Weights of a small transformer language model.
Size: 9 layers, width 128, 4 heads of 32, MLP 320 ReGLU, 1.96M parameters.
Each number is 200 + 30 x the weight over its row's rms, rounded and kept within 0 to 999. Layers, rows and columns count from 0. The size before them is the row's rms in percent of the matrix's.

# q: layer 4 attention query, 128x128, rms 0.07, rows 0-10, columns 64-127
# k: layer 4 attention key, 128x128, rms 0.0764, rows 0-9, columns 64-127
q0,085,197,142,155,189,196,197,178,169,111,171,218,207,186,204,161,213,209,219,203,234,236,272,206,252,230,275,145,184,213,185,199,212,157,189,222,135,180,201,168,156,164,230,206,240,200,216,232,178,218,256,234,226,232,219,203,209,167,154,154,208,205,232,196,202
k0,093,210,197,166,217,198,151,191,190,241,208,187,211,235,199,228,187,215,188,145,246,141,161,224,205,255,167,217,200,180,219,149,123,250,216,170,230,148,198,210,212,219,162,211,225,232,148,170,200,154,153,193,196,245,214,188,226,216,218,197,227,236,260,225,184
q1,101,214,192,209,148,170,193,243,166,194,188,183,213,208,164,131,162,164,238,203,216,269,205,280,164,187,235,234,261,265,209,250,187,191,186,232,205,211,216,240,202,159,236,241,206,121,227,223,194,261,248,214,227,152,182,209,178,194,251,219,187,176,212,190,209
k1,074,224,166,209,170,205,185,194,193,225,214,119,185,188,234,183,169,187,198,148,189,207,233,218,220,193,220,156,163,159,229,213,227,184,156,168,246,202,182,198,184,231,216,143,170,182,206,192,202,213,229,216,197,245,188,123,223,184,158,204,179,270,189,204,206
q2,085,189,192,222,234,224,227,174,215,145,197,160,145,197,212,130,287,179,177,224,169,137,175,128,200,212,175,182,175,213,205,143,186,205,187,177,191,155,223,198,190,208,231,200,229,204,251,213,161,214,192,200,164,257,183,185,180,226,211,190,169,198,194,206,172
k2,103,181,137,174,171,222,162,195,227,249,193,237,198,201,275,196,195,260,233,223,221,209,186,211,211,213,188,193,162,154,183,189,172,214,221,219,225,145,199,177,190,155,149,220,206,230,175,184,231,166,217,222,195,262,156,155,247,209,243,203,231,219,232,197,139
q3,092,157,215,179,194,234,218,190,234,189,176,208,177,192,165,205,185,207,200,171,253,261,195,239,174,189,253,246,249,228,144,172,225,233,204,239,208,218,233,221,230,167,259,230,210,127,180,205,209,205,260,188,189,192,153,169,206,189,248,212,139,156,157,188,155
k3,074,208,184,201,244,224,218,164,223,169,154,193,183,209,199,197,254,178,245,190,214,213,229,150,184,143,206,197,202,212,219,218,166,252,163,184,205,246,227,175,153,256,164,129,186,203,223,205,221,159,196,206,196,223,173,176,174,153,193,197,152,167,137,195,176
q4,093,213,241,208,209,218,200,178,231,224,229,152,178,243,204,163,199,180,215,260,173,170,198,170,217,197,189,232,199,192,205,184,180,193,211,159,161,178,251,173,205,241,170,169,209,185,215,187,160,192,165,202,200,221,263,250,206,151,180,221,216,227,237,139,225
k4,097,182,215,216,207,207,205,179,206,225,218,195,231,239,176,227,222,187,208,207,219,181,191,177,232,199,170,235,194,206,222,180,218,224,200,232,242,184,230,128,206,162,226,207,206,224,195,225,220,219,180,190,192,187,168,198,193,166,238,181,253,189,262,228,169
q5,094,209,182,214,228,187,195,249,168,165,154,236,142,191,259,189,218,272,196,213,220,213,206,207,215,241,169,169,192,206,193,166,235,200,186,158,250,179,149,181,148,224,227,171,176,199,170,168,204,196,206,205,162,201,168,220,186,212,222,139,197,174,169,230,185
k5,087,182,194,187,231,273,146,131,211,237,199,209,173,203,237,212,155,234,238,162,192,250,181,181,173,218,233,212,215,176,152,185,210,221,226,196,230,199,185,185,182,184,173,230,197,249,172,200,233,210,184,200,148,228,163,203,234,194,220,184,231,187,221,281,185
q6,103,201,204,239,199,185,183,186,216,208,251,227,221,194,231,229,200,216,197,176,233,193,188,179,215,181,263,199,147,216,242,184,218,215,147,230,191,167,207,217,225,205,174,249,231,249,261,188,235,234,177,212,165,228,155,133,185,238,220,157,165,170,231,260,212
k6,096,223,208,152,211,211,190,165,168,179,138,144,237,164,223,232,232,197,189,238,221,201,197,196,186,246,202,217,189,196,220,169,219,248,206,162,236,214,225,192,233,151,205,221,182,200,210,210,198,207,188,259,173,225,158,204,218,202,196,206,170,163,240,189,255
q7,098,231,209,166,210,182,217,222,183,188,215,230,195,154,259,237,221,223,199,218,196,160,201,281,194,195,195,198,230,157,203,177,178,179,250,216,159,224,247,189,246,204,171,232,229,235,174,154,201,209,202,195,265,235,188,234,216,210,167,206,221,260,244,217,238
k7,099,156,183,217,187,205,126,202,202,229,199,168,197,199,239,250,180,197,206,205,198,202,203,251,218,230,257,207,115,255,222,193,156,240,194,233,244,217,243,212,174,167,216,247,231,247,242,204,185,211,216,232,192,169,214,137,178,197,230,175,184,206,190,253,226
q8,093,206,218,128,217,208,204,203,175,234,190,192,210,265,218,177,155,190,208,150,209,193,198,224,194,175,167,160,190,167,196,176,275,204,215,147,180,220,192,224,194,212,238,269,243,228,218,255,216,220,197,163,202,208,230,157,201,185,221,193,201,202,153,217,237
k8,097,218,196,251,207,152,269,210,217,188,222,133,182,184,216,192,250,182,166,221,221,128,237,163,222,157,237,255,183,186,235,212,173,221,199,201,186,190,190,207,211,196,169,142,208,199,198,204,191,189,219,196,257,166,228,261,240,192,238,209,209,186,217,145,220
q9,099,254,220,169,218,237,224,176,213,211,223,184,243,196,200,187,181,181,170,190,213,251,163,216,174,213,185,238,243,241,152,257,204,210,245,213,201,258,260,240,181,210,264,217,193,139,165,215,168,236,191,200,218,203,198,173,191,239,186,252,184,220,204,219,207
k9,100,176,197,203,194,203,233,187,254,214,146,177,215,170,162,208,220,190,187,245,208,170,217,178,193,206,201,205,195,257,244,197,214,170,226,229,143,176,217,218,255,198,208,234,220,228,218,185,262,220,216,205,231,174,261,171,143,217,230,266,192,235,188,159,271
q10,107,233,164,230,235,180,251,243,203,196,200,201,211,250,234,181,212,191,156,230,184,173,225,178,214,173,213,214,178,190,165,143,182,189,207,198,250,143,212,180,202,235,191,162,193,214,140,222,140,209,213,198,162,155,169,212,228,192,222,193,203,244,214,144,157